Part of a small language model's weights.
Size: 12 layers, width 768, MLP 2688 SwiGLU, 106M parameters.
Training: a variant of Muon for these matrices, 3263 steps.
Each number is 500 + 25 x the weight over its row's rms, rounded and kept within 0 to 999. Layers, rows and columns count from 0. Numbers have three digits each. The size before them is the row's rms in percent of the matrix's.

# down: layer 7 MLP down (transposed), 2688x768, rms 0.0266, rows 2403-2437, columns 640-767
# gate: layer 7 MLP gate, 2688x768, rms 0.0954, rows 2404-2438, columns 640-767
# up: layer 7 MLP up, 2688x768, rms 0.102, rows 2404-2438, columns 640-767
down2403 098:554527520494445549472515487496485525513512513519467509511527538542491518481504494481530496521524505481456458456519525476489515474449498516541510481502502526519520467513497472488511535523482504461515486495545490493487483556509516504497504521483517528494492495509512514497499470482485506503483530526493484478505548498518483489508499527542548474483478491499480486526547544487467520495542
gate2404 090:469527505506510464493531476541468522521484523528504523456511490503497498555502476445500493464534490529444501536503442483501486480516484511560504452444466492518489513533493470516516490491537466471483453515469477480517445482506504535547483527527500500530464513515436547507484496509513514498518497532518489524510468542477522463470488520525521470473511470505482501507438479540467496562513
up2404 096:515485498495475488466497492483484508497476494498495483438457479523471491487486518458505523502482531511514475511489524469486510516522533459487493462552472454509506484515483469499459514492519478495486473496502478458506479524477516479501481484516486475502473530557507527473487513511546457500513477516482509475526485538520530510526514484502467485491511495509447514456425480507480518507501
down2404 096:506506500553512472505508538467478468501503506508508460492527507510495524514476492541518499497497486510483460448516505507488510484510484478508554514507467491510492475454494482519532524480504461484489485481498506512426474521439488496515485478522473525448513477517483466536482517523518499473497478433522498512488479514535527504453506485522548530464500493496473497494295497470507500494529
gate2405 103:531501539496535495508493489534539490500474510523494474471496503455513535498516527484520533541502506513507490498513505499506502455493500523516511504518537527471528486512512481482513539509492528457520527515476491502484464475505508493483497459453481520475472437517535529513491453563479531510496508518507477505494511501509509501490472508516532487536512499514496495499483485530458505525482
up2405 103:556503515439540496487485471497499482482482497507499466504507501511486467553514495466524526488507489519486474457468533490480481515489502499491497503493498467473494502489498492459496517483502535405475497531466473523520457500488495501490516548527477536489502517520500510485519481512515497498481525470511485502494511531463515471490527481492494522522479516481470513465490492504491482484515
down2405 103:534483467496490558506519498504484505516496517496506519478479476541514519535510484464519504498487511485492486488502483488503471496482502536506480503510483548455495491541501505480516529521475507475519512539516545512511476486498460517514489530509486556458491521487488488493522493501547569502483537518513521494536517520515537487498493569491508468497486486504525487483567490511518465543475
gate2406 095:500513503499482525495483522489526519509492550556501515487558485490497496439535527523503542555477503494513466497519475553483520525547479518492498488521501514550513498500532508513522462503517545547487528484490550436519503506500459491543488511514470500487554507494459533468559537444531546502522507530494471543506435519520488470520491513481472526466447493504520486484490510496520500514500
up2406 097:518493533483500546506518461543541505521510522525502421527484507494508495510517500516489505507480522493519492518532523505482492531492490521477494497532458537484501492486504518495507451473481501520513483509494481477481510541499470514472499493474468537501478521527503483510536479474526546531511500533486491493533500529499489505513477519471485556480477512476506487487542494514478469547495
down2406 098:522492530492477500507496524527509526498531525427470505502502521449499540492557493530465505518484484457535575494498476487501502490478514531467475496497490497487492515491474487464494474510506478477485502468498507503410497476450522484549488545511491506456494510495531472471451492518509462501542517495480503493504492462570529486486537472509471534480490489478505508467553453533528509499478
gate2407 103:479547516483483507484530502551470436471435508527498491499533518462511500566474471491495513494475491514519501506509480514511526480491516558536501443488502477472499509504513479497501493448482529505514543478493518538482516499486493555475491483536499506478501494531495452521557480536499525478529500529497489455430495524520534466527511548545537466498510504513524478502522525483505537521515
up2407 107:532504492473522546486490482532478444561496454504493469540487489539519519489525585508489530550514477468516514490463489520451504488510479475507456514493557478492518511484507485517464449522486494505513519523514479497474414515510525479545483538492533480478537498479451508551492493511528490462504460507511483521495529480492451498487486496479540505468507485510485489536499533511506494471508
down2407 108:517517479532508509526524515444526514495517445491551510512522465527501487517531533515507518564448516496471501526523483524492489496474446507495481528451492489510486500510535471487486547484464512468488488487505542500503454489518540526506523502483492509515488529504494473528529508477528463466478512500480501510492519515510454482497531520533496514515527473510457499486429537506487523468502
gate2408 101:505491522500500482458501501498487482518492497508516505515484502508446482469496492539501457533520520528498505525469506487469489510529505497505508520478521455471501506465467458484541532537481505512512512500461510508561478502556530504500549523505559511495500558449487491529469510488511458457508495446476510467521523531485503534528526488492501474498478512509478505523441501471519453509487
up2408 102:478501477468512498536486490557420473494456514526440468493459451510527527491472517480501510483496504521565500499494495505495503500465504505502513499485535490518480483468503513490512493469499470543492518537489516458469519479521479518494466478496485493542535504506558518524480496474489473514495511492459519475465504492411469485512518463493509483499540535491485452473496500493449494496439
down2408 101:519563473486476481523484439523480503498476523520489523477553467525481502518475526502456501534503514494470488491486508480492503543483474521455528499496515493509494459522536511500491486473474499521521530530501488551476511491487503531521530499518530523516461473504495523534504498494507540471486526493514531492515479475457506471549482482525498502534471531498489461538503464492481481476475
gate2409 092:483554542501484503513491502494524503497521505466520517469489525522471500541494475493466507494460503497520480556496494484582524492474489570468458467470493529538486503489539520527502535472495512471462508537465548530534510476504511501476472527508461510517496503492472465475463441491496481528472480504484490554475468481501475519464534497498471486486479550491484552514517496512507499551493
up2409 094:483531485524519507525472537478543510491531481459504514507535529532525499529535544482536509464534485509478512507523497550481514502489491539525518533490488499514558496499526517482516538492480515499510513496506502504555499447520481509466457466483501510495538490515483521526506536547490512536490516486468515527519471489475474501498470490510522499512476473514440519484434502522521535515517
down2409 097:538508496498473504488511502491524540531505459510506472491468510486504469480446490491498475497506525513516493509504510483503455528510500510490496523540511496471456475508458517502500469528487530515483485500515505488514480497527523452561523519518494475528484486483492526559492500478518512493492453470482476477459513492513524540505434495489488527530485499511524502496328488444452518496481
gate2410 104:487483529468513536465521500489509548551503515522511508490478496502500455481525474493474480496464495493492483497507509530463476499484513511470546462479503484506513515479516527536520512495496523503488489506512547479475488487509485541488495509482425498519490506483451520510501490511488467519456503494504503535498459486455472467483503489503520454528504546485480534517541490487516446482495
up2410 099:492513438479500539537503445469501551499466491479456495485482516469449463515470478457522508514524521482520500484441461491545530496489454520471536473484456468491553495545483512541547520490488506508493508473495512490480521479480487535471506512450494488464482493469501496485488476505486494465550484476470470508493501507478528533517527499511459537503487517532440483482518514503479543494515
down2410 096:480481499482469511481521494468491506488531478478486464455498562458490529512490491485500535500498522510484517510517537505508481483525474545462548493497535521449522546495516550506519495541535469516528444501482511495471457491504478506496478520466496530466489534523513519493500486494454494519462481464509467522545497534508459488518496518480483497535526484490460502467493478505486479474452
gate2411 106:494449481502466493489485455510505460499523510578467488547520562513519482522456500529517493529499499475529480491548512509506520486495488474525522488488531455484491469486508476473513528525471492533546489539508502542459488481475441489498473516528497487506510495512508532464478495523503479461493516463545525529501509494464490522492487475498471517475492456576483480503508513460554501513497
up2411 103:504476493479455520505492453503492442525477440480500480521498475450461558514508474500509505522513492534523518514505503466508525487507515482481508483472500460454526515499515485521509497536512478507460523496494498476494504497486522544530489519522509513503468527555454489462482496546466498484489510556489569480497468518495501447545510479513488530497545486523541542510443532488519526493494
down2411 103:522506503524497527529507505554506513507480493495487516474501484495490474528528511510527525501471480503493469514471479501538510488545530472486497493525489496493523518485491490505518489543494508510504546530465497503513522489459513471505491521448499550485483552526465527512470475505503510493516531532457520508521533516497512514474479504528446527466543496494503532504567520523487506456531
gate2412 089:503513525503464521491478518521501488507476461512457493477551475481495537500515513455502484518489485524473531459525532484485531499504508530475452485535523506455542511523516476505531559490532505440490536484463496506503501526503540506513509523503517502515474487506513540522503518517510483515495522474453522549524501518515496573527472511542531532533508524532504514522480526517515540495513
up2412 091:554486524471494532477515507501509554534481548514477458456492483511514516458512416519474491508462516507484517524533517495461447507486493527478503459480515504531497491519494520511508554488547469499515489493522469509501536471521486523454521490475537490491473526463447494523519476481521515493480496514497485527489532506503496479440554513502517448459505483461431461497498474489495476481522
down2412 087:504526479492510489519506435564504493487515502477491470468515454534536473517456522502504516505508511485543499505511475487524529476488499477511516552499500510461529468498524520528523489479488488494483522468480511505513512480487498519475508474488514496520520472469504477456490469525504512524490500512507448516496520498477506492469533484484534461497459544500506458511499512527433529532503
gate2413 101:511529528535465535500512487491487429493480455546501511486516444447503475510506473535469532519539499532512536567497457459530445439496486489473522529486475463470492517502498470544466465488483527494457498493505514469520542474527478485487520513474525476465440478520506522524504520538502503497524509534479493467483505512524521514504442468465503488478490516550476506514516464523499516469516
up2413 103:487499518503508517504489502480490510516493475521504493458477523516492509541510493502546465514514529458494464479478500504478562505490511484435493511506554472505516518475535520513532516497460483509475517450495478534512499541514484484510516511504495465497518503455529484448492523508517488453466510501559518478502509520484437452490520501544511479474467564492489482495497505466510495493509
down2413 101:518500499514503506471479505496466518487543493519479467543502490510462501541516482490464458462486515514473511509454496522537532490485492502538541540499483462511515478465553516473501491489519447516538478524492546475469437521497484469459508493516513492479497474469482464508480534496508501492481540546496509549511499522503535537488500502514521520508508492504498456484467504508519501489492
gate2414 094:490502487490495487489463542524521467493491511540486447492505586503467470520494506495557494511507477462501489502523480488543501469512498527520483510538476510461507525494517475490487463514537480503484494501480475467502484546548497478509494513502488510521498478516488511466505539489502529525472474512489491544517483533439513499559511506463474462499466515497508468532535540504526564504534
up2414 099:464519505512528571491520525507470448444518501460538497491509508533463527484518510486499464505482524453526497500519478467502506554537511494494518501483546508491519513515476529539502494581509455515517512511479500496512449496495457511523471520541468535506512506488527532480506512521514509552471472510509535476487475517521460464511522529508488504465502505491519481527538457512529506518525
down2414 092:457485497532470478512495509477472423540504498510526478521467477480446482521503565480485458496527512456485540509518502462516462454513527520514491462518481454515475534509471506556470499495505494472506533482497507518464551476521477457476522479516506502505512532443479551549522509507530478492485529473478487487481488510523519473523472516510500561497504488504513503515556512550484533527528
gate2415 101:504453480485482530525494463547475494499488462445494532517466527459475488509478486472457475538497543517518520472477538491481544509473529551547478527528551484499482479520542474460510478481525545501457486508494499516502492505504518472509529457469459483462526446486487511524472500505527461452535520478523521511492582511482474473499488530519476517508521488526553483504491514525485501463484
up2415 099:527501501485521491531472469517470560494499478492484501493491510528495501459493501495441528461511447466508521504515534532508535515497480536488534511498553470468453518436450488541509501480506478512465463508496473441498469501469504539537470503520545501504499505490500477437501464485495465458467464493496489471433519554497474499491463489500480522530476476536479512487510497487521526495506
down2415 097:480474501532458473472492498449497519519482467514462502486502529477524488515492472513501507457523534470543483510489525465497490538517502505522515493516503521486492503491489525499455513532481457471525473491500477482505552507531526477505518513471510512499448509475493500523489510489452483493512526451468479496523508504530492543461514530541507486475528511498531543468563548488520456491508
gate2416 096:499517487525502490485489525506548472503469507496516509464479489480522500507511538502453491564501511477535520484509503496492477480527473478511535526483485522462444452496481542526465458471506558533505546524537504476534504466498493505494537520452497488467484486463484492491509461521508431424456490494483478512494516532526482471508515442487496497457532536488527483483471493517508502478508
up2416 094:507481461523477487496533532514523554492469534507568456498537476453534515498516513487519505527517524518501474559517518513520480536492483499487507496481470482524501504502501526528534526502512471513490527463522488516522516511480490513473508487511498526481462488525489478515490461532507476451464497504504464495531489502496500496492495479489463508511529529497482495498505525524483485477539
down2416 098:508526525533496488494494511488514501490479499500534503522530493499518497463495494478578504523487485539477570490481527526508489563481486514523493517484504481471491522516513479522519532495511510521482454515526519446510500504511486468492521501511497523500522548474483524498511473490506468511503524525465467466498481529494511488507495505502522539496525518482512500526432521502509550484473
gate2417 118:511462512479459495498461472492493475492547503475524524541462443509477475554467444490470482525503473489491542487517500506464501512502540477479488452490548532490537495524493517440489528488465480473476505493466498503520489516492482527474464468503510491527490493512528549544510473515475510486507509485492511475563516495506494512496526533526505502465482504486531562505523489523494498496464
up2417 106:519495508488498531518486456501493522470487505510516493549484522534464516492491486474521497490507459521495509481523480499484503483477521490489505533497519516487489470506500498472464510447496509463499450511470470520530519499489478500489529515516537518499511502509513510553442485554503443470493477495490535479472518503486523539529514518529516477518479514524528506499491500536470458512468
down2417 109:523440526508485531472479501526489520498505478473520586499487464508514493493493518526504484480527497452482473481470497516434494501509513529508527444505522453451554487517460536529492513504502547497526528447487519505499508472479460485515530485497519476483465509490493514518455491515533501489517498528523496516502512521512547465515472466483525498457484510502499470498475499510523519515444
gate2418 099:533541473509540493484501486517499487481498531490475530486539500553497463492503522486509510481480553489529521457461497461515517542482505508524516476463513506484455495488506528513512460492481502539488483483478483478506499496479510514496514491464478510522511504473509401523478481512491491476496500482519502534487499511513527484490442521487479500493495507491460508527526509484492481517504
up2418 104:482517512490528557495525533516502511544534485501484477522507482505518519459516513511509483519510502556520511491495506510508495473507462493522490454487502511510558510442517525513535471519501510482470493500473538493522504507534541469504509507502509525468487508507517494506444497438470474515526482500474465506525489505486484513470521495524529437532479477531465458528464504497477508496477
down2418 098:504521508498535544470496536515494499510485495518523499521480497499526513521534529520479470513483542527489496488484468485479499498474519463493524480457521494531510526437508477456537497472478461487474500508518512532512451503520525513465524466490525531509503489545487489478486495502493490528489507497504510488473528529462529510485482508521451527497493508460500512497432532508489526475476
gate2419 107:519461505474456498501542494468554479512503527543503518496511488538518488533512492494471501506522429515505566486529532519484470499515490525505479508502465455511531489504456468518498515500462474483519518537485473551526437497431510438502507460499465479488502461506493539498499489543486492445490474507482513485498536524488492491498494449489478534483483499480514497506456453496560513512456
up2419 103:496530505489515485500501505488453480495516538509493481490485466530519513478508512521517530490495528519484508470553518493481453486514509518488471504457486486480503495525494478473494461512500505456503494500496485449515472500499478506513551478518481498428461498481525502472464455543450487453500508515501511501481471516521451456502483482504509532495509515500446492502378526477547494466485
down2419 098:515524512502484479482527454479506510504522515479505460531503508544544503510532481516512510530520497458470483504533506483506463505514545487512478552506484466471507488488516507516508476483475516502511491525493468473509505454488484466510499495502485476448518480487525542516500533520483481500462489502500523483523476525488456491448477466500505577458562556487484527496551498530518499500502
gate2420 101:491458497501519491454471492496509476528512443515566480497456497447514489505452520481472482492517514521520538527497469523504498475490455406547496516505499459518527471473525487499489499551523515482495510568459505531551498466496525517510519554466538525502500495471507494511559507550500536546499486487467510505502526518505523515465465503502505542513497467509542528567451457561514499486504
up2420 102:477509448528428492526518478486486522513511517504495522480484453462491510535485508501520517481490520500484507470464521481531484464526520502532514504480533528450525525505534535470456440519512449492534507494503507550484460495532513466469482534544486489468449506476488538522485491487508515498475472507521522514517479488501482520550468526495489503512454513510453498521510522514509453448497
down2420 103:493506464493511483497547498521523488484496510519476479509496452470462507525483486513506507471508506504473533553497490529543535488518516499516543535513470509505495493498527502513507469510505483495563475475518485501497494521519534509482482484502503479461489498453482488512517504503498481520500457495524535528529461505488525517486492463492522494559549567489478474521457528500520483534507
gate2421 095:504506464469487509460490491423514479536484494523488488504513541497475525485510408482472519484487515494512533500550508511491457497523514514474467484531492477529474499514548504530496502512491558489508444486494481538479532457517528531569480489495463460471543499487496488499521522519499475509542522503500475508482478483525497581526500502510537475487475453511521529490492482497458530510474
up2421 098:525424491556487515471509531528477477525491513498511533536488511526491445484452445492470470520516477525476499493481514518487516514471448457512467470509509454550483506499510494448474522519510496502510468528508525491469510493502502535531494497496481526519550519500503498499518503514530491485499463492484514512521530489532504517516486577491529497505489448514501489517518481462479506503443
down2421 103:452496494528497524519476488497515524517526485487504527489478561528512515517470511535489514544509485494535488500474501519512534514477470537450488493537530496502511553528520464495499496463510543488557553493504494522485529493498505540500472517507469513480484491471515487472504531514508519487483516517490555518524520493484514468511527527533478474522481467508515466503444476526507536494532
gate2422 090:460491493478508490487518504485507469503487496440476496503525512468487522489506537513482532486508453533476500528544537501518483478489455486468534481488510491516505523539498478479502530480510479511525424498508512500505509542507491504506489520483480536442537545491489503478482492478505532475501469490443500496490495506514487548528503549465498494547471528503483496499467494543523495491481
up2422 092:557487540460519487474478472507509553464528549506498505476500500486489495504478560495467541542470529460487490501518480526472501519489492500511496487504513495545496496505498511508507519527450517474467523493462452486471520526521527496509457521511514453546528487493527513532485501469472511520489526461501519521540521501481489469485479522455498491452506517482517455529464509478467549530533
down2422 088:515543501568515473551505530503488526478508477499530506528508484479513450486545491472493478522519506470508454521483486522480507571544494514517471537480461482481462527512466525492507516479478484554490530479515559527518531474521507477527491453509509464487516478534539508490488548485473474454523503487505513487494498496512514506496485492524478519481527491489497501478555508505479488483504
gate2423 106:540489442450506469502491467526469479496453509504530483469545470522501480537519531499552480462459499477484533457488446479469519508561516468468490444508517518494460502514500490482484522512494532533494496478499509499517474460523449486460506480478484457458491497467495464498526507526483529543519468476522478530496491497535481526452499483513486544518484499501496521506525517524462496464537
up2423 105:505463504475516523506458508449502492512480532522475491529498506493491523496450508460448547525483497514507503470499531490538479480567491445525489544513514476504485494501473493483518530509536507501498544505514519505505506529478538524508494452496497527545551494501472522541547471541491527526525484494490512504516489501459472520485505534460522508516479444502506511470494501434486524483503
down2423 100:514542525487498520534469461497451516531500487541523522513498498468493497471490535494479530516510496481495522502509456482527481486513505531543485476514511513482482478463501537565535543528501506513498545554497494510507488539515517510525500500488488516527530509542475471519508493518499511546519516496502502514509535501506482530548454525530517506523483468477520469477574506457500495471539
gate2424 100:473523480499534492516513515508508494513548471491481468516493509506495446509513480521516547502504488496523470485512478554466490466504506494475461522478490489534527468509546510463469516501496492485462494547492481495493519493503464567498491497512506513483472517516471496526479576528478515574530423472515492536538494514510476523530497484528448506482470478509520483496499496523517496488475
up2424 104:513515516518512492517537531495530501455528498520516548486466533494453520541544509521457514542531505497508492497510452496536522495468507497571506443504490510520513496487504546498497478464510506504456472459515538482505522478514499503484490491480495482518534528543490512493524467475497501500486496480472563488507538451525525564506505498504509462460478492478473504436511493504500474497496
down2424 102:539551490479539502488496552494486424485502525512468488521495488477523530507513495522476459527479498520491497489505510471516473477539502490503515475525509477479488496511534491477471519501499524505466468482543502438455495483528501506506504511467486541510526504523521473505506503528558486488481528509490494455514489499434552513468484548517477488491505473543482531444664435490504486484493
gate2425 104:478496465548467473517475474474498489508474507489518500514537520497530523491487498543468524504510471485494448561496519492517488488510514490509500514514521506492518508494460513468523491480531528513472486503512525504427496485523463517478457525468461505485544475508457529498511494545511492476489473482524536532510472480523566489469456467512455453482517501521513514514553480492486492490527
up2425 100:506484538470500493501509511524551491539494558491520468534508503554530501467493467449457512515490535546508500469510497542501478478509501497489479519479534498514503534455473521502521455493457482483521503477550467510534500496516556520524536478512460472469470533477522501562490500492477503490514477504501511508488479489445492538552486503468520499518493487510439515473499504463500492465549
down2425 100:502492498428462505556468503521529500466499516507489497522470493486486475510501518514491511527487523478469435495517490468498539516485486499472511518481509514490523469536489468525436511497489492508536534522508430500530505530480504513508519541561547523480491524531447512517510463521491490560499519509498476509496509484441495482502507498529517491511481512489467453546506489488519477498509
gate2426 092:522485507485443512492521473497506531526516501517469504466499508508509531453514501532473459533467536452522513469487512532483542479488541506500533538501499471507485515538564510500490461495514544516506501506480504506494509495475521528519496484434503524491494466489471525596496502510488486513493521513524509473516502521487495464535544487530520508484499527497500498501519476536476507512572
up2426 092:498476495523545515488505513488498501477478487500523509467505505502522506499475496548505526505520511513558503540538453475491542511508455519485503473487473510526499488514505500483453538477477548490459489487512484534511490503486500499473497488553521480504506478459532500499497506521506506493487449435506478483504507542514470515480516505497496486496505490499456493517447506514458449487493
down2426 094:522480479494444508501477488522508494526531516514514512513524540532511483477511479468496484465464532482505526527506524484493514547497477547489458522486501514466496507501529484489480485443498491511494487538505487528516487531494524496472510517479526500527525512518510498531506494485496503480493456458489508521456496557531451537521543488518486466508492499460518511481506504535517486502499
gate2427 096:497460503457476468465505517511485496436489503497505516492502492485453461542467469509473490504529542498543527545494557479486486449526482536454504539506558503438544519511515467438473464565502525480475498478532503546525443530491518494503511498497452527527445534535478458498530498483523472485456513502516507493492454495498524480485490490509529455514465506492518449498502479495540502479474
up2427 100:515532525497524497514490513500496477458492476475499494537514481486540514475502507535491488483521491531517519517478505515489446523477558539503478528511510537516488512494566509496481501496539486506471470519495552502541459478530476486552502483448493493508479484473515486553497521504521470489457547493528548518491474501502496507500541453426506531490508476503489519569554520545478533502497
down2427 098:478491507483481490540477518544478462477524452518489492453499489481470495478468481521532552502512537497511508509493496482526505484462504462526544502507486497489466459474517491475496538498552472538473448487473472465517502494558512502512527466529509489517510483537516513489484500509431508473507464485449449479519507506499509520538522519493499451482518469474504503495410505498512493478465
gate2428 105:507491479476468535497517505498502488529510494523471522478518498483491427460491513491475502508494485478513558500540485502481500491511498495459542528484509506524522512492512501524475535515524513478499546464487547509517460534461502497523547526489515508571495497464489490500492513497504479515507542543463482498510472540529500460483504492494498523504487496490502481498503485481444498532470
up2428 109:497509505482521486540485487534505430477486500501489528487449505501506504523519489508516496511436514496493484490482509477527523526521532527489486522483483513481440520486497473509503524465518413483534494520466503484449509478504510509467537502508492478493501441538509476477526562445517482518516490520505542506500481485510517490557465520528532444498506496543529549525428538537533497522489
down2428 108:550486497477495485503464483494505521546488474499461513499519523471505513523503524503506565557510464507521476493491499511536507463465468453473487503502491549472524479510500556480544498507478506496490513492515529508541493502536477511485521426502460460502546500477484510533444475518496448514511473485496514458532497430417498513520511464505500465491516498478492517518515472469465490525547
gate2429 099:531518491526553521478464465503515510520482511522483486488441497549542509473516547473502479496486502579511505524520514481471556517516489459517482501495549481528482505490507508455446480479500513469477480466473494535513493514483507503493506485557452507496484507511476532471525527521503512524502496505479514507506504514491511467496493486508457492487461513507503508528531563493517494538440
up2429 102:519502504509483513497486519477504467500526477512472531480531512499496502537545492511543499500453484519496504510484534518543498508503483521531477475459540489523570513508503473458484483498546503534515487508510509547456499489500490485481515518472513480528527515477488576500528491501493487516465488513524532439509522509482462528494498476451506470476507510487496560500470513502531494472482
down2429 107:515522509443506483462535488460479518527493479545510503484504526492505539522477535481529510503493542520488474539541507463533479534489481513488491459488500484533483478506494489515517530495514465468456507520539495452544526506482487526480470477504519458491501522543506513495496490527483470487503512479519490474482491486512532519466477489481507547511532503541510519574438512506457503439556
gate2430 100:489491510511457508470473496525517550495499459505532508474542533478517504504478517484543496500485513485514547531475499485477514490483495530499515509501554465506441503483506513518493517470456518514461481495505476460522461472506510512492489511541492520490473505494473493493510522484523500491485500533508483473515514507461451465504467518471500488437484488471519475458466485512451506462467
up2430 102:518534517499463538539476483497510505491544491495504493537476551510493470480524494507529538502479545515479509535507495482523493534514499507514518520518538487463468449507505470521440549519527532495523504508506495539492504494484517542508492472543521487474491482530481504500472446472518491508506494485514522496488493491537548438526468515466479489518498450531516493470460498498467518515530
down2430 096:505502493492513537494515466493551524494506485498522477498492504502503501495515496513501502494531538504499486490489514536507469489502502489521540493460533505483495492497487527553496550487476523507510451455508506523470520487546480512495491498545506463527490485489510544506479548527517473536472504466516458469513539465531449498513495512531530501512482459545546479467504503487451494493485
gate2431 106:474516490500514581541516510492475527528479481507462486484488500520521490492476529485493493464522478497452532543503499528485481491454456527503474486548501525497520483510495500482506485489503490486503493486475483536498513552487511545499492554484497509531478490445501522539470470496466457506493483489514560477522477512515479456501497514551438532451449506566523498513526452462527467514500
up2431 106:520497529499506466519479453509538471476485510453470535518502513448515499502502494455506487534514459552488519530516509493484527486494465516497482471503549519514510478559496508536506486512498498491480537485496540516502463459545542469480481541453498510485506475480526520479495509509472502522505484547501519470466503503480511507527527483502489469521526534450489456481516492533520468533489
down2431 103:483503476486504493547490511516477489551457537508516464501519523528506487508469554511502536531485496486499480491493471511503492492471504503525513483478495468487509490566519477513532562496501513484490475498507510509481466492515528494515484466486478494485518498518518483474472476490466464505517457497517521489514450507512504529511507518500518527491512441475500506505490477505519477492473
gate2432 102:460518496518488494524499513476492526493524508482498469458516469492485479573478506497478517460507504525499493517535514539513445508511482518473474525456508510500495420494534480525456487520484456485487544486456506545511483494499442459488455527530512533493490487510526475512515531510492487491478517522543478428483543534500502475451527533504512492497517451494493504516491512517511454504498
up2432 100:470498477513506483514516508494504506503497509472478525499480500555514521540514492498458519467524449469484495461529500525498509470463520531522486464497527497497513445515515522528480510453445510517453495465465488515503503492451490471470484510493509548512518522460516543524528496532513486550521482494501524483526478542470529502449495488491500500463487495547492487513504453560501515515497
down2432 099:495499524500515501499554484480491517500518476489501515460533508501581505461552518514490487484474501471502533518508461508496512522541467481499495504538450501461524503508521564516526506474467467525515500512472466509496502510514482485529479528471487504503507499536481524475446491488455489540531482483510460503496510480500531479502531537550520535501501488505515476527544489501472467484463
gate2433 101:499489475490518476497470506490475513462508477536510494474501439519520516531475512469487537457489483527490477526467484522549505488493524524507461500497503471497493493479494517520474456494487475561467499516503484478512502522502501532550510536445486479535493525375509498503508505456495462527480490526535520475450508471503489509512518490475520466507500497484520498478468472510518522522486
up2433 098:506454481477522496494507541518474492486514479539503496535485504507485506485495497526475517477553507478489546504517503509513517470480452517525529494469506484523467542518493500508507489503499507487518553495490558484492501542462522521535487503489526487553489479500497493520509475509501504529515507491537512451517495523441462501525497493529475488516544488516517519486540488487505469479490
down2433 098:519533498455510523498504461524496506482498511513530538503485486466486501524486456527490531481500530520501544551450506493498433456499525504476465527507525518509479523479494472564539497492522492503520505446530460461488485502495481508481483519488496462497497483536503481513492499516514498514500513465510502476527502488465504504501474508500518503503466500536541492518478507487527514489506
gate2434 102:504492574473502489484512538537535459483477485487505454503490468505490477514496493501466501488517453481499488481516518501483519524495487503479516486509523492496519473480511515469500489479489503503522525487549511499571465522499492494487484540476442503491483516447524499501473504549495467492502479499485505520514494496504466485519504488540478500518506531538521520516527494510516437483487
up2434 103:497515509524459516512501519482495563487510474529495498493511503506527451491458476501482543485482554499491482473543506510503508563481567509462474494506496518490535467490474495540498532499540492489496497502511487496474461562489491495507505490513546472459507469497488538500517529502486542511565506532488487524536516544521527496582538501539495530445500439487479502500492509492538513467533
down2434 098:469482529522466481530474510474509478520515528486459503520523503526507501500514516477493506512535511503529465472522491519461499539500502508461473467511499531460546463503460537502470542457524583545476511530495520508496491504531496518478517475515560533533526449520520478471524535513501455513498487480466479535477437499470500498506474451502499484509486514466505478468457495480506474454539
gate2435 106:478504500512552485504478502488524570541479552538472533508508499509465528496480508528519436453542489517475562490534488528502524475488490493482510521495518486497493534515445501516492500470471528513479451526527506482488544502533484496476513515476506511478535523514493510461487531513510467532468516482499487506499480492515509489525500500537489509529464485534472454508541509488508499514527
up2435 106:498493512502523516454505487503523525499482502473517514444489495486559503503507483505481484506499529491469527538515473494555545506522495536526474532511530515470465537515476520517491502507518470497534479457468471447477554497512555501500475532520500559456505509546478484493486508518500504537448510531503494490514470470532464484520520482465497482489496450499494498507519522528513548518523
down2435 109:479470510499504465518517500523504514512510501530517493504488528485571550439492495518512510511485472497476475497532490486519515478488450516495503506508567482498525475532523489470507461532474467512493533479497503518497495471504498468514466493504488521476519543499507484421523476551554508512525528456476491505496464492470459528554482518530492475516536455486464514480554531489510483473489
gate2436 092:534509496479508475515498444473514473495469512526491527506490486524487518478473517510461485541516510505519492510511522530448495486484468525537494462502484477546486518496523526522529448509497495497514522504424529505536522502474499510510502511478480533452463507519462524503514461484459487512494522487432470469504494485496462502509487474501492518459504495516480494484499495518477507505522
up2436 095:494513469474517516467500466464495482483511509522471474549527461534497495445509468461505543486502465541499513498489424439509489499497541492530462540488543545532522486488487494491512547487466511540520512513501495490506478509503541467458476512517464496529548519492449476544475496508491487508517468542485491522519472533481484521554481477478501460533467510520498522481517469485501491510431
down2436 094:511517492489495518463489537453490489491505522531463528514522483502526480466481486518489554485490484493498507470478470446524502496502466471463515494477539529504528492498504451520485538519521491455527453527488504504540518510529501513505481487508517501506507452484497535481501500497506514431535460474491471492500513455511497510478542476520475491502538456527506530494478488496524479459536
gate2437 096:474514536509463528472525486485509512552512513523527437483479511491469449481504491516498482455480530467476457490529524514511514504546531535509523534497491427478497435528452507470508488502511549511504473540507478497479510513520471505484515494564486509457483535520529492484447502480513514522492478503516529502515511496470486497515525516533493478490460492527499524487402475461471485509479
up2437 084:519487491472489476522458483492507501456475493490476540492536503471497535506479492472502512492495458556510492514494509500489486516502469487493486497561510532497472576509528463496471496530510506482494520464478471513495491452484519487528523496448521488527554455486497499499539499527485472510512525488469481466488533524517514496484481494525524526519532520516506495466382510523509553514503
down2437 097:523485513482469555520473505518499448509439472446535517490505492488523443469429470465515566517502525506494506475509492485469505496520514518507518504476509480478447498546457503480514498505531503491486518477484512526472478505511457487495516462437517484466459516472528480496512501450507501503509542493505505513499538458477494491508508510525466499485484444433450491473549496525516515518490
gate2438 101:498487499489490500506522539502488533506512525523467502494497484476451498544470538485496514506487457445510507517459516521508500487444499509521493486503488506484496494517505531501472542497528539499529514516497471518479493480538450460488490504470523471555536530495531560513486525492490506538538476515518516466531508501492485516438527490495494512472477514496496515526507505515475476513497
up2438 101:523513517519541523537520494499470503466499481509517536449519499545507475527518502500477458485488503548483502518531468481508477490486489474488507476540481503461506507481481491458452497488559480492458498500477497499515505432529538518521534481520476474484494522494520466439467492529522517496497506463485436493487473490414492476513463509513475515582524508490489472544523484488445501509557